config = dict(
    n_head=8,
    norm_place='pre',
    positions='rope',
    rope_fraction=1.0,
    attn_scale=0.125,
    parallel_block=False,
    init_std_qkv=0.0304,
    beta1=0.9,
)
Each number is 128 + 32 x the weight over its row's rms, rounded and kept within 0 to 255. Layers, rows and columns count from 0. Numbers have three digits each. The size before them is the row's rms in percent of the matrix's.

# q: layer 2 attention query, 512x512, rms 0.0463, rows 0-39,64-103,128-167,192-231,256-295,320-359,384-423,448-487, columns 480-511
# k: layer 2 attention key, 64x512, rms 0.044, rows 0-39, columns 480-511
q0 097:101101143154131084169111157098069106140114179115140096168152102198084113176130144138212166120156
q64 066:074124174086145129102127104070106152170129123144168116133159149124124154112087125138093107152113
q128 069:069128167116107098102097100118092098151156153107125080133126135120166165208132128087130143152163
q192 068:115143158109106163134114116133075234158154148140170179099124178134164128165130107121146114164152
q256 117:146115138114142032151140118141062134123058151153122157099067162097172083121062146126109159146139
q320 100:119131109128152104204105113117112142128152070054137054140133153171120121089186149103158124153171
q384 091:115090136144071122160080106104119155140085154071130118164128061112147129149157127127118120132162
q448 082:081110125090131108105128093089083121117063121129144121168159125236089134118173134117146152150155
k0 090:137170074191118134220150142176168121082086141132157086102156133106133135139112119129162118145116
q1 099:139194147174134177102214138180122161112085081101070172008187136110158136145130116150118088132122
q65 080:119063132163120123131197169114157139050124202061104125123138133097105121147061091150111095108158
q129 075:148117096135135167119133082147126148185126128099118112128155168158126096149153126122059135065118
q193 086:083125108147165133138170092161123161123168155132129126153149106151109095103163142096130132138063
q257 089:158132128101173069127119150088140084120121140167096147099146121186079130166114130161086147096165
q321 107:153138080113157143101131122099102124093149112129113159112117118063205137141107101087124129105134
q385 100:102107143183135089152118194109157172146083069110116139139079137109144132122134103117146059123139
q449 091:148175162106162098083170179074093153099142081129100124122132144138109107143117156092111059074151
k1 091:115100130115154078162152141114078185172014135097140123098074167047132112096100138098178160131112
q2 097:135154138110187162102179101129116149124113134122144100143133113153085146202119151181137105152126
q66 073:128121155087117151154081172166149194145072165109153170069100165114130087081141108095115075171100
q130 068:117068153084174150127134089168083160143118132159102104168146122103059165159110156143081096117096
q194 080:128143126151136098187124124185139114170081175077140159166113126077100118128195160103112127169145
q258 087:177129103164142083166111141162072180088049137112103083130087182140138100131160130101099081130133
q322 094:115147138068180076064146137160123102164113134105117142107136104128145095145144165184092134082115
q386 082:142089083138129077091133112121099126126067178055113131126133161120082080156129156158096097182079
q450 084:134125113146159129117139128130148092143099122100166145100145150125110134168160096128122111106072
k2 080:154196128109118187194127123142157113120090109146106085133118171123097131132114085120181167130140
q3 104:129139108104159127142201083104162148108185138145135107118188171084106104135060099147091129130154
q67 086:107115121130134106122195112125177093167108138105163139070152092088144104079102120087076080123088
q131 090:061115126069097092089096084076190125040147102138186168152158134073056151151120141100149165123052
q195 096:153140126155202178144152130094078114183154124140140160127151101144165108085142121115167061136105
q259 098:181066106150139104163151144110119096147128085123155104160128129069186111107143155165174171142122
q323 109:117104127121147135137113070156137112112160112152161142136133127077134147119102174116073106097106
q387 099:079115115050106067143180084110112146148114126185125121120141130191121118134075163097117199071104
q451 094:050083152134128193148153129101112094147125135125183130147116071154091156089140124139100156102094
k3 077:169121152124077113130142141149131139186087142094094130123176159154096097131125139133139179107197
q4 107:126152102160104152135187139071118103147167155150132145169144096106087151145124054163186163126135
q68 091:149119097157157100136117132133103100129174157103139126155140167131106083128163131110148117182161
q132 092:095123128163155142127166168104173127080115163129137138204134141121136098190142133133150088118182
q196 104:199155133118123142177107078149132139126094087159190158182146163082092126075132152157142182140102
q260 117:144069102171117127101132144169148152096136117117161150112147161104074095175078137161095098122123
q324 117:126135092160115119106140132138129146132132121094139096143148157166113181136175102130074128179106
q388 107:119098173177176156149081132142134062155097138105142106158107141106123131142172123134097123091143
q452 117:145121145157128122153122107148129136143075182141136112104145158075096139150150089117164133092103
k4 117:071164120143145151077095105151151113111078205158104111138114127177123145080152126159121146099182
q5 091:118150015066185151109166174141146176140127123121113142073117111148138127115134187103019035135113
q69 055:089140145145111156154103127117096134146105123090178170116133166141096170177108133114139089119105
q133 069:152121120074120113120073136169102149120106130072122073139077130114093147167076127138102100155143
q197 069:122132149096110140086071123126099133125132133124157125086105162154160135196111077091109135134121
q261 085:181106129112146080164103084109095152103134115151097088148075143179150116104143107094098110201112
q325 092:110158185144132112127063144095129117172123160083121112103135147114133141170166155162116099115193
q389 080:118140132085148131121158076108174144168147125147145061083135129140127086175120137134054105146157
q453 083:141157134118138128132125149118092210110150090096113024125115113108127154117086180186080062119115
k5 077:141147112148117156158150087102121148121054137112167165149101099075139129143121152102107178134092
q6 086:079157162119102172109172058136106100129210120190144144102150159115134122040164132120147126113123
q70 066:103084059130106143130115140125117091142156132174100136139172153080104150114121181101137114119136
q134 077:139154126196147135113131135085157104059200103131124133101174151123199132069126164130191117125134
q198 075:120110109165143184153109113070112167125209146151126090092155103088118121109133160187152102102133
q262 094:153094082138087109129112189127165122119172139090103163141163160164129180081132123121134136140131
q326 103:099116086185131156043059169177121113145209176094154087169171120127149095106095129167141129092182
q390 093:146126116158086178100107129184118124069127186163115129108177097150103125117170142095091155079190
q454 089:044089100144106217139153166136131108137179200168112101088188155096127182089119087106151120087146
k6 086:133135154145095108183189104143132158100124147119095117154154107170163103074141123131138146129107
q7 093:087147139115094083173117154124166127127165100139111103148125086136098153091172126093153157122128
q71 075:106119137165120122104096135135118165095158119154142138159109206117123161109113146112131101129106
q135 074:196136157132153107172108091099126130090152141125183125186155150147101122134118117131185106130141
q199 080:140098145111067141168137077099157136107134099181113124092154100137136121121105107078166164127110
q263 092:153091059106149177148194095101143101159186167188114167171150126113139126130102090061095126117128
q327 103:133091131109097121153155138081139127130076125115104137189107144139111135120125079163082141095109
q391 093:124149148098102072148107089119121183164157102138149113139125063130104158153137061078139138073198
q455 104:135158105062126153085158139158112143115126153155107112184106113128089133172063115124060167060153
k7 078:075086105142116134112130162085142126126181125108125184108107131116149138099097169127154131118135
q8 100:076158200146133120107163102139083125154186103091132119182157110154096080082171123099153173162128
q72 080:138106084193120108093157140122073173106115162126127105127115115141098099080214167149130121194098
q136 089:121105092144161164117146098118087094102127151145103064054107116155153156104159152136136165177146
q200 086:140138087149146140169126167163097118182137172162124076106121124123138102137192064101134088095116
q264 100:125078161127132145179125146112092145149143118115110130140117088139071108122122152146104098097096
q328 108:124150145082156162081143122132102109116148121087140141103157129156153145098165111091093129176115
q392 096:081195162102117078154164133093134140102116089141202110094145234147084109138133120108150110091151
q456 105:145143146108151205130103146100138175116129135106121161157160179174141098135122086142074095108125
k8 085:156103073116084070077151164140154128101129163135097130118098122124045150134098194114066130140158
q9 084:135101127112118146134178114134159031068169131134085131129127151121138159092171078082167117153140
q73 072:102123129174100078093098134104133112111158140127055063131145143066159105073128126110132112117176
q137 082:177135060143152161197213131104102136117217121121126136084151145146122140095146139087219160119074
q201 081:132149113110086175124159127146165182121150114126106133142157118102141114092092200117108160123105
q265 103:102140147115150106118172110136125141142147105094175092122205108124145141038140105103149154095114
q329 096:120133139145139169132175104076189158116171086088115115083122091137054173084147113068103103131135
q393 091:103140128097091134159116134120152125125198105144177085094122140118127138117100080111197051118121
q457 092:152157101129079172132215131168200138098148106132121084089134112118071132080125114077162101112162
k9 085:157115160083102158092084141141171135109193122204087174150140097132082142115152159174136148130180
q10 091:099155118136122204084111152106112136161114145152111089109163095108162159126136106142141127080135
q74 073:145164152151116083065094146072131102146169083100029124120188166082182110124100103098147147034160
q138 081:087164165145094112121139131092118162078124173085114113151138171118161125057145104117081089061102
q202 086:132122123143119115099153138082147072072176130097114185072152161127131136072112096168103108127135
q266 094:046120085092135137096121124127135113125131142066160165108143149081133148146069085120146159157138
q330 102:120139084168046079115136216108161153130136141156114110149160166110050142134194090115187160148093
q394 090:108149097150094123174136187066085168141162143128117138089105131123102122064105132126144136109121
q458 095:156141109153099139098126129114140162175201162073204149092191106129080099098171152138117164114113
k10 084:177130154124126111143179099132131079080126150158111123189099141212131117115121176078107092111089
q11 094:143149077109071152126176137071103160180168126144112112124069087123191140079151145148157127167094
q75 079:155136109110101162147123106084110120138151143202136156167113110129095128158112101169142146086138
q139 096:119147169068033147064096107114098126180132093127130153124159134096130078109167149155173107092120
q203 097:056076114127086113162126163107124160116151072136106139100088173093096091136104123164166107208121
q267 091:082108090153145086117122184146073140087140166150115056133095166172160137187124106072134159144103
q331 104:131129165122144064177136143084124160080115120080159180171093207098112141074132098115147176180091
q395 100:152106145163129151173148136098122125102159107086117125184060130119166146090115170131123141143145
q459 108:188111150107084069165128159074106104116083161177149111072097176108111107128179146143149144105141
k11 080:110164133180119140141106113186122103147128127116208112117149112109088104154111164093112151157097
q12 087:107171164170142097097125120132105146199107134221088130138106065139156132172179165141086139115118
q76 065:107126128078076080132102128104143152157076183146055077117166120103093116151186114113157107168119
q140 079:153108145116170142114142101163160110143110191116083121103093105108166190142162178078087086113087
q204 075:101143141176169097144132078141152184102098142133149108126089093097138109122146093186132128151083
q268 088:143185155131111091155023113156181145095104147138125151144133119081177148180139175177088116103156
q332 105:116144154091136074092083172107110133179155128183139136136148115105158189132136155148098083128106
q396 089:115142108114159094147102144135163122122081069138037150135081097063098142184111111136122078125071
q460 095:112086106145198139137093151122133118126115135138057162110139085148153120148160144104093074151111
k12 085:107091148164165164130148141141104099113111071100133120112138124140100074106103086161148177156104
q13 081:146159123171080188125191133096123139090186198074107147072119117098144091101124148137119088192118
q77 062:164088091127126126088116107096154101113175091167117167190162080122120100093146099079116114134196
q141 078:157151113141113182106125148120151124135163122125086146179126131135063041103135159065106083138124
q205 075:094135123118113123152131101097115171143219120128086140180089182109073099063105158075031090142140
q269 083:126170103077134129059119100109139079135178136105131131174206125156124121074146089113122142163126
q333 089:109130128170136159086155116100071145099127135106106121105083144114108131173143077115097151102152
q397 094:165092096160112166141122125119160205119188158117093107156116079187097075121148122041131125117177
q461 094:131161096135128188089125103108107110198137129145077135141132152167044089173162070149112137123109
k13 081:107053179111111132146135190128195125086101112123093097202126119116106185112109136135111160096135
q14 094:084138159202151128177165150094151135140137140073133096121190099204136099093176168158141145135113
q78 074:134136154138140117164142132169118201112101106057091150086080162124113105099185141161095114185097
q142 088:095166146147159098093138153092127099106087155086068100138137109129153170136128114139104113099092
q206 089:138184117179155084127098145179135142127119092113075065093156096250176152150188094143085133098142
q270 099:110152092159154146145145098094098177123128116081065118124104192165150044136158166097166146188115
q334 102:054124174114132111140146159111137147129089114121132170110143185097082178059094103144141166111142
q398 091:140171169087130128095157167081119170100157080130097090111124182108143150106143124102150132105146
q462 104:078184130125145170192131141151119124154094181091089133116125088124129098099180129120119163115107
k14 084:159050113087124121060161114137067151145085129125120099137149129164094163147122143126108155120187
q15 091:096149169099113144102106121110101162146130078119071152169114136158064143065175145086088130146129
q79 080:101158128089130141074138140067102141124185112130088104141094159147149171134097115163145134078153
q143 085:087145190156122186156183150103111134182172097138127149092139174116094132082217123102157141089156
q207 088:098142144149186183137165154081160154091150131143120101116131162139100107082146119121097042118138
q271 099:165120152090085113112133142123126145120103101234168144107127128147100120122129089092186141121157
q335 098:082193170153102155135161106065119123140156140127085133093113134141124085134120190147151096143126
q399 088:061123139108140178191102136139079130120148121069093138151077160091153137131130111166200136116089
q463 100:054076150096114117161172065121066090124109127137103126124124124178152056114183136078158164159132
k15 080:153120083152100145131123090172218040123137135123117147144132106106129106124110170132146147139073
q16 085:139144174147159091148108122081138085115087137148189122175090115126097162152115195136083111198130
q80 063:101096145094148114179094130155139174076103142105146127079132119105094120133120134116140142141175
q144 089:135096157119142123202152162141170142140145174147107147145152133124114143079192173138077117140077
q208 081:164121156147122147163141134119136133179127107126069115149117162069102096076173208120145138130055
q272 081:126116123112138088201098099155109138090148110070132154094169110105146091171067209174114109087091
q336 092:146114144115143136135060108116071085143166153121137154129125181124179130115151089156158140135205
q400 086:204132166159163088150089173149124151150173154117110145088125104071190153115171138126151032177129
q464 089:111168198140126112162125098092111130122076108137172195064113126095095173155141160199072105141151
k16 090:109129125092115160110098059156156133146187112110147122135125120074157151126110107124128151150094
q17 094:121160160100160130138101095169116114127132135092093132138121084150163116145137117099094102179150
q81 071:158123131125110114141122079171121169110129120131092138187081086148159128110163122056064108135173
q145 086:132101107096102154201122135094173190103126114169020121139104102147117124110104157146118161169147
q209 088:112114144074130112203122191103141099172121154111070128252153140075138081126102102142117085130117
q273 091:095123167151167076166147125134093097127152148125068150135135109149161113089087115125133215172201
q337 099:160169149173193157164116104208159158100082139162133133136145079107084121152166129132138109122125
q401 092:204087168108195167137092125141125118107181195142094125132155108171130114108124138093090131186144
q465 099:120140132138145108149096092208144114126071142169120142169173104211149137148161155123161113139108
k17 084:081169132182107103139112144131148106130159074129059091047095167097112105122124182144173117091085
q18 086:146092093105141085140166107186139147133125133160143172154116163144144097085122154142077155116107
q82 075:154164159174092122120167110117141164094173121145136112140150151116143132141120107117125145113177
q146 092:182140136121140093151094122179133187098149103111054158157116109148111125127138194109138170095119
q210 095:109096150182075184118169132128096129148139089141133100168158103175115106111170207134055123155094
q274 093:119181133089122120153094182110165135134148117154127112142147097139099150119132121098137144111134
q338 094:089074179097145136146176162160133089091126144104089116127097105133156091214154127086090090092135
q402 094:121169137130172143135161176147092145096099100099083143127110119139137109114170141162142147145141
q466 106:125166131099145106138095165114108185125189089149106149154122138151135105117093185087127115113164
k18 090:082049121078151158110125124134150106131142097201151093155141182111141098110117158151135097146143
q19 096:141168141140098173081127143117114120106075129107142086071103116152110134105120139110147120085106
q83 092:079202096115124204109133156064121096120116122108171129080125183155110139121154113169151071090092
q147 098:102195181127118133111160154151151138165085093135174203099174223140129207142115130115123117126098
q211 085:118163099130123171121097103077132137157076116110167127059093109148108122104039110161144137180161
q275 093:095160173112084134113121113117046168097150121115145147118184049112156160112165116121126090125133
q339 099:180107058179118172183139148061163128157115121140101174129060156169201084115116120136130135163088
q403 093:094119076107120160163095176113132149160075188078145156174137171106108118107168114067134087123149
q467 110:121130148088078143089165096083134164144089077220104153141122068122112104138136199122138111123083
k19 095:044101165176160103138051125105140108060131110165130111173089172159125176153142131114098153119166
q20 081:158182132116172144109112137073126134075163151187158048148121102148144147149050120113144146130176
q84 069:142098080153135130099127100140125119093175164218097093175137090115172154069091152104097115163134
q148 075:145138120147123155108142133120178139123143101165062117157126172125088106129091153161138117144123
q212 070:154125159111123200138153127070185123164165139182085128156110193102069142079145169101145130161096
q276 088:138090140087143137127124146108123131114174174149140128171113080160192120080124144088115118083111
q340 091:145161118107138133105128115081158171170171077102093118092116109100177089101067136120124136134133
q404 079:082148134155086098097124122101134129082112129115075151129150141170127183123134157172113108103124
q468 086:120115122147135156141234139103120146070170093127092128098107095145122089084161108171137137122119
k20 087:170080130139097092108154145155168081158134127195056132196130077129092130129145125173198166063182
q21 113:125122147113129079125179123039100113119167124119167131097140174210143081123107118159167133046133
q85 097:114116098119160136097104118070118136170171136153178136103194170164122154123091095083108218092096
q149 098:082135116109116081117181117067125129146194125107194142144191121152094082076130128141124179179119
q213 095:104143109102102135091066160116124104154152128109097146105167177166112072116059147145135144149154
q277 107:145090137126119076088144162083192158118189086152159127166141111139085115098077123100187129157156
q341 116:076146153122042180173131115081132176109118123089137172075087174173128122137112079115158069125166
q405 110:111155156105102130113202121079119138073129069121155087053115152147060108080100088153169177111175
q469 129:100087107153089107097196151121172128105115099068154119121078225157045096105127082163131118145148
k21 097:167147110090149101178186119081155087176064139123128160107122170056094097172124197107184114124170
q22 100:146128142075087135120093174149165115064092119156124112064077114189114189202101156145137140110156
q86 096:107098139135107129161146097139148137160094120177133104163114108111112089110149141112150050103149
q150 096:148218111124130100091125136130089094118025116157136119123093134129114135179136148156145094141133
q214 091:100128136129110094127196114157091140134112166128166165156134108137138105124154045160166132094129
q278 094:143109055092109114136124173121121141163130150076079114122114104139092153116097117150158095138179
q342 103:134163107052150116137147134139055116108113127185124135066099135123148133155157139171162112069149
q406 098:152172103074102120139068150153133068179109142094133147105066147071102121111146129144168116128072
q470 097:170162089059116103098097140121058103118107109088137130095126120151143071150115152153145131171148
k22 091:135141153113081150147125133074107156102121128085137129082126158093196134130131117072091113099186
q23 104:099210132160112098146107134156191128097140071097095117143154104129131152077075126128086094139179
q87 090:143119101087090099147114106187110140125147164130125128152178137236121137152096116153087157177101
q151 095:121154138143105115134087087168145153065125166131094137105131124153043134131094080165108127145139
q215 093:132147162099152078129111121147188152088134162084105100060127126213092148137112137125114152172123
q279 100:150144076106155161182107120088142104142158072171162115168188139138120129108113110125148154129152
q343 109:151086098138112117123184210094152159107162144085146117192115135170121135132107143130113082049138
q407 107:110091026137126110165149057169159085155111148153138097113172118112137108085113152162119200145145
q471 101:091088049123171132070152084163203153122147117110120072094131080194079129092098117198112126182137
k23 093:172111141104084095169188140123145087146136108116155179129190165094167071159123129122078114114116
q24 109:153077106128129083147077134165142145113148151127171124156079088153112108111138151098092124153139
q88 098:118132144136128139165127158146139132087083145128149107100087106119095145129122141137132082224069
q152 105:119139168177111060191107111186171089122110176110118109113109095091135149103105125136099090187100
q216 105:074192141070175124177180081160137109088126149147086106097093172153086216120133147132124122120111
q280 110:161129167158157122154110098136107064116120075163184142163123101137154128185159152117109124124125
q344 113:103152139131150078146114089163141083152112119121128109087125085168067128143137169137095135109146
q408 117:177120092173192062126087077132098125133113126086133139141070095169104141110138098129172129208178
q472 107:143125104149109116138144100170146138225111104114123145123106081161177163129152152160155127148104
k24 096:110156152153207184080078143134137160106124123089172114112122128136132175170099140123177167095096
q25 088:160117158129051165121175092133145113139142141120077136087087191126193089163138116083144139104141
q89 071:164133136154180144114148129123123082147120161164074101139139101169127178139109185062105178073150
q153 082:145173129144113081118193096111187101169180122161084128154135113107135151067143135064061118146177
q217 081:135141148136134142094153146156153120080138139196039093143122133102130112080074171115124145072153
q281 080:127102206088142137082182142125180102117146098126103180162068170109094084180110112148145174120105
q345 084:077190142051154133134147165079139112143177136183147093102156181089169161162121155133136097209171
q409 086:137125131111135215092115126168151109168116091133067059142117146119112158142132103111196108080130
q473 087:140110137140121125170133138093127151078080099126073094051112209183097121179119146094135101058171
k25 086:150076112130142116118129132146146100030164093120179103105181127086090096100070148151082183176080
q26 117:127121134138148123140104097102098114113149119132083116137126100147126118110095133073140154125125
q90 098:090143104144050191084114092066173139168201108160140145192124159104103099127133162090125147117149
q154 106:150108082147083103099104129107078172125146131124154100118170156077119084114131149087127199135088
q218 098:106086107077122137109137160130142177170150089076161194179081159087083133113150141098145125160087
q282 105:128171153115176110126091137177109154079184118160081143133099194178101165101111101127078142109111
q346 108:118073124119069107153130147103155144098213111137111148159116131154132112130116111127151188116142
q410 116:151162139146070087116124125101178139116242091157139154140142138172162130083155150167114140143098
q474 122:134185140117109137094115165142174117107188172161120069145094099100136137096078101137111122210128
k26 096:138119122101133136111163141095154109106171115163177162177143137118149139124070137191138076126163
q27 097:097087096144081148093125110120059192183067154110113082115086046121139115207160075169140132117111
q91 084:087078112071125167135148172132109168128111132145152145137093077109150179152161113201137109148111
q155 092:089109112180079087162135106143073136143129176092152079144095134126120155145141069162164057112175
q219 090:112154077064137105113137122084065156152129189121143085101151092167133188173089134141196146097121
q283 090:123126101176075203091134128151074142153072184088134163144099129104157098127125160146104112110095
q347 097:098098139131177098109128119068076093169133163142166077133135078106090144211165121152108129134143
q411 093:095079127103134132140088186160095127141082145133204133171113159072136138107209136160093115132079
q475 091:085097117099105142134099109171148097159123085115121119121157126121146128137160102106143079183067
k27 094:159135098129122104095170115118083109081138150146098177080124127157153148149113158088110124217101
q28 106:179116133083189077129147157121175137062181129165163164093140120162120181097109112169155166095097
q92 093:164157166072134105097067114097188111126178155188189106114127111162173126096167146142053149085118
q156 095:134130142089155120112088138077136105140139138153166133161151130168090148129122083154160121120163
q220 092:162197147119123112136091121099174145127163090135207174111115127158082164096112152200121155138083
q284 101:168206143136096097138157155112177166072131139148099130091169121106115082105011153109163124112153
q348 107:130097143141076213123084155079196091158178094114114145104083175224170119150116167187089132103138
q412 103:198129186108120118141095188059187097119160120170146176172137215221155135127157151062104178141092
q476 107:135142166132111181121179114150197093104149158165120156167087156169087068117139180132128110124135
k28 093:131090107148117103094150174120145158136129128070161147106127204088150097119114134088046148112193
q29 104:130089087057176117096124136149144117073174140128154165112163150214110137144117123167159135107124
q93 101:163138100129134157134098164102082106143097125096119112093094185150128105115153103108189118115087
q157 101:133126105122094174107065154110089126143106115059192164140136159164117114128147157161126151121074
q221 105:111184116130112174145112216102090163099137122115123137086123193106129062219062131176141147105088
q285 108:130140088151110129087189097167100095145206128124117114116159095129075131141162116153157103112138
q349 096:148108104090095085087107140078133099075112167113108038102126152095155087091115083157126096124166
q413 120:175120133100159083103149096100128107135181107111208107179142141173164128105128095117135108145109
q477 110:112131108117130145109050131096100074097172135157135146121088179122138091090133112155163125096137
k29 109:138133119088127110195160106157105111181118114134139069164144032092132128115131161109122136139098
q30 107:092138110107160133100132077104086167155111170086165095128111154090112157149130065031149148111083
q94 099:101112081123147152101179139114060168114063128055210139080120152082083123140132092142207095157166
q158 096:117127098088190153135171109142052182140056137150141139123060120146123176155147113144138133129128
q222 096:126170162154170140165134079162056087106116121113166108148145129145103152150130113103116124117144
q286 101:148164094141153093114121095112100157157071129068056109101100058121165072137098108152140162150159
q350 099:178130142105131132089204094142112148119057205127124126112166088038100151164103127091134117098116
q414 097:141108160164169130106178098105086161157089150091129159149117178123124126140110160124108129127059
q478 099:149156063095137123137238059090065173149085146160179172099148189119147161112132070106114147151155
k30 086:152120155094117133130119106148145136070117137090167124149131047105192134108087237148156093138127
q31 107:116104140150141145158139151167115123065068122132195099115147104098119164185131067148092056130107
q95 110:109154134084111114175124118153134113073124126124180132124100089101066165133136158127099074144101
q159 106:137098151139152089141094186179105082096105078127153136157113108127166156153129115116091076131120
q223 089:142136127140130119206178050138203087118107138172170133138093121133154153108121104147129096155166
q287 097:176145152141114172214112112127178100087064098097179147124116219119115132180133156162175112158180
q351 102:128102125158122151185163173098097133133145147077143181160149140117110099153146097118090108125046
q415 106:190123097222125147175137106086092083146068132147062128131095145115082208174193101120154105125118
q479 097:198084118123149072133129120118161179128069215132098129143139096085147155188211155109103119143181
k31 104:112132103118090132108056122119120061151088128155119117097092095075183133133112156116144128145139
q32 103:148098095157058149161170177128137111177102141151109158139154190111143099155110132114182106116108
q96 098:136100141124082154099157137129118131138068111196165147111196167147137125097102094102173186104112
q160 104:088035127135083143080112154142124111082144135119099179103134170078116096117131114151108110157191
q224 104:180133122178083146130175156091139125152177125097155074121139120128101105061157151094125126146164
q288 102:149154140096094215106169148137123092079142119127121135150116197170151086113133111104213158101127
q352 104:126255129143090144089153145199119147139156173126173166150215169111112169078143164149170109117146
q416 098:137176125105053125173122126086122093169180169167146129082141098071104143080131109095183093175100
q480 099:226185100120038174127202150189173126198126067145165154150139163139157149116091115088113100099152
k32 104:143112165109110169129161099064109107132132124122068063118149046152149150132174149124108096157135
q33 107:045131180127148095058153169164087118152118072152116114077146200167173114082150134130119150102119
q97 102:088071115087161063103141118137121119184102168227193125119097098113069108092132146123126120132114
q161 101:117075129138137041101152067107109084121164118166177165120100137135148100147138114160129109108077
q225 086:030110143125140129094104116093134163117126181107171125102067112098123112113136125117167138162174
q289 102:077185125145115151118136133125086134122089117164200131132148115174173140189124102163095141094176
q353 106:155109131167123103105067144098170142143160106105175139051109193174112086174104105112106142199143
q417 104:138119118142110165121082205134093150136154110137126156118092178096049118149166165142122111156117
q481 102:130168181106067166187115143136138144135097100105109160068111143118139153115164145144171066136104
k33 103:085132134111144176163093081174146132072066137145136119091120168140118139153071124210129067117160
q34 112:147181089128088108106089168115163155108153140145108133125154150160138163106087128131173105127139
q98 105:110157144159104136135115161137170143205188147154133143072184125193149118087125072088130205128178
q162 120:096109139123118111148143113114207093143200157134124146110175138117123097109092076151143164105131
q226 106:092131147158109101105090171086157190104183115135162143115129135114100153110123116112148144179073
q290 103:116156110096119141113181137110196150082212151079099147129148195182145117053081122131104113102171
q354 110:147125147205112149150068157121191142078129085129102127118137142150137112094128127131164137087173
q418 108:115103122147132132153145136140135127065199108135212141128124108160138121086037155135151122168134
q482 106:122097154111103157112143109149205131111171129152093141110178089119096114117079097087138086116142
k34 123:085116170161109214132120164115159129118167125139123121107121185159142171143133123143099132141082
q35 095:076084144117132137064091116104140135141090125138112115147101145196106121108094121125115146055128
q99 088:161102160112124100072211139081143076110115119169124155159117096068164170095108093083153120115112
q163 085:105065138175156120127149158143123146112055080114116130162096142150074134103105190123151166147105
q227 081:100108139152165169156136121118170157137168063156091150135161174120085111129153114125162121127119
q291 086:094178156171109144110135154162211145105068135150079177063144130162123109138059088150145153110131
q355 084:128088116133145160106132156108159153084145167138134149077105162084122146147069085157100100107097
q419 091:153170158117170087082156204112162150135154117121134157154122098131078112082140056125100086085087
q483 092:114114137093102191092152182077209140160111117122115178104155178145117140128088133110140137102119
k35 118:157119122143087168074081171134119130164074160067205128085124173137101150210077094181135162128108
q36 097:089131105127133110064124119044056150115087229146126107112085094148110144139153131160123065112152
q100 120:096159093105148065138186101101139095207145121173145148100125099122167143140114062104113126138145
q164 115:143130087126107101127187107139119122115124173207153166091142071101169130131181147070161141138098
q228 093:116081133083157067151151085122063122126141162113116107131103134149139148117093105132148166164115
q292 096:136149081123119137187166090127038148136201121125156102079166138110152132140081111096123126170138
q356 094:119074121151183121097144148112137108144126145138173086108127113106177123077140177116137119161071
q420 095:169151125112149089125093095116098113150128112153169099139108113119107144135150066107106135161144
q484 088:090148132115166052101130137120096162112148141152128121087144129162156140130175127093078125155146
k36 137:134109119138134065166094131132093089102170106147116065177104137115125128144098098086131124154166
q37 111:183069071157160132131166116170103114144061145116139127156131182105070105120097185145197175145064
q101 117:142108128180126185150162171143097154063110129099202109170171123128082120158119142143159109136071
q165 114:114092089175123145088085152110132154160088115061187093112153159104106121154067142161155083088114
q229 090:048161099156083161159108155080133143088130107169177156066125158112161117154137110087198106157144
q293 104:091109156101099116145081125095148095108123144159141177151082177157127042132144140126151117127132
q357 100:149090109145103121186117133164143081109131115103197151125105185138124107125133113123131138082115
q421 107:126088101136121073164142130131090084086176140142129171132194147153141148157164115149084087143173
q485 100:173105189172148176128075127137159110130050146112135176128163104140159134178117163173063133055075
k37 106:176104148110153116133099061149167097136166137183059135121081117097104135154187070167109069124113
q38 099:100047141153103158151102041174114105188093137124135146105083186089106124208114124190176104125160
q102 097:085119105159135083075135106139098173130134122134181101158106106092150114145120109144160142136128
q166 098:136166133189125149127151129146117101108157165111120098137079149136082120117200133094164124128143
q230 095:134149152145138155131138082148151086136126119152139097115100130098101115133112180062151121165133
q294 103:087113194111100102089097041137047132111150120202163109125149104132153136099190109086116108115149
q358 099:177156123169109125102117139150068213117162116131101084130077144045167092110137100146154187096140
q422 107:106107132126069144098071133137112140176171134210137136096117152137099109153158109126165113130109
q486 103:090114114128136158114089146141097134153119159102138128088145179065160144150116111146099160133098
k38 113:129163140162172108150109176115080159092165103077100167168161128111118114153112146084114135119159
q39 102:131139153070135138165100106169110079139075121157157132069119138110116139164058116173146092135128
q103 101:132149173103175136188149078156122122110060114118155109086160133154139119154126145153081086123119
q167 109:155112147142107152129137114114136106168043104109151146101111107107098120150120126138144116152121
q231 105:138133129155110124203141106158130088123125123107121066129115152080080170127140161110124101165114
q295 108:179184147076098172143111106179091096109085141165158135152164102158087117149127092131132099170092
q359 095:084109104103079104120101139145112088111103092142110150103117116094149117167103139159139118115140
q423 109:142172126101214055107094095107137103135099113171109121111125150134139190171192030142143170128158
q487 114:170140117104169080092111098142091078138026164123118097138127110071145189157153121148151151104158
k39 102:158130141145084097116133152131158136154123161092160115137110123193161129141116139164095118125189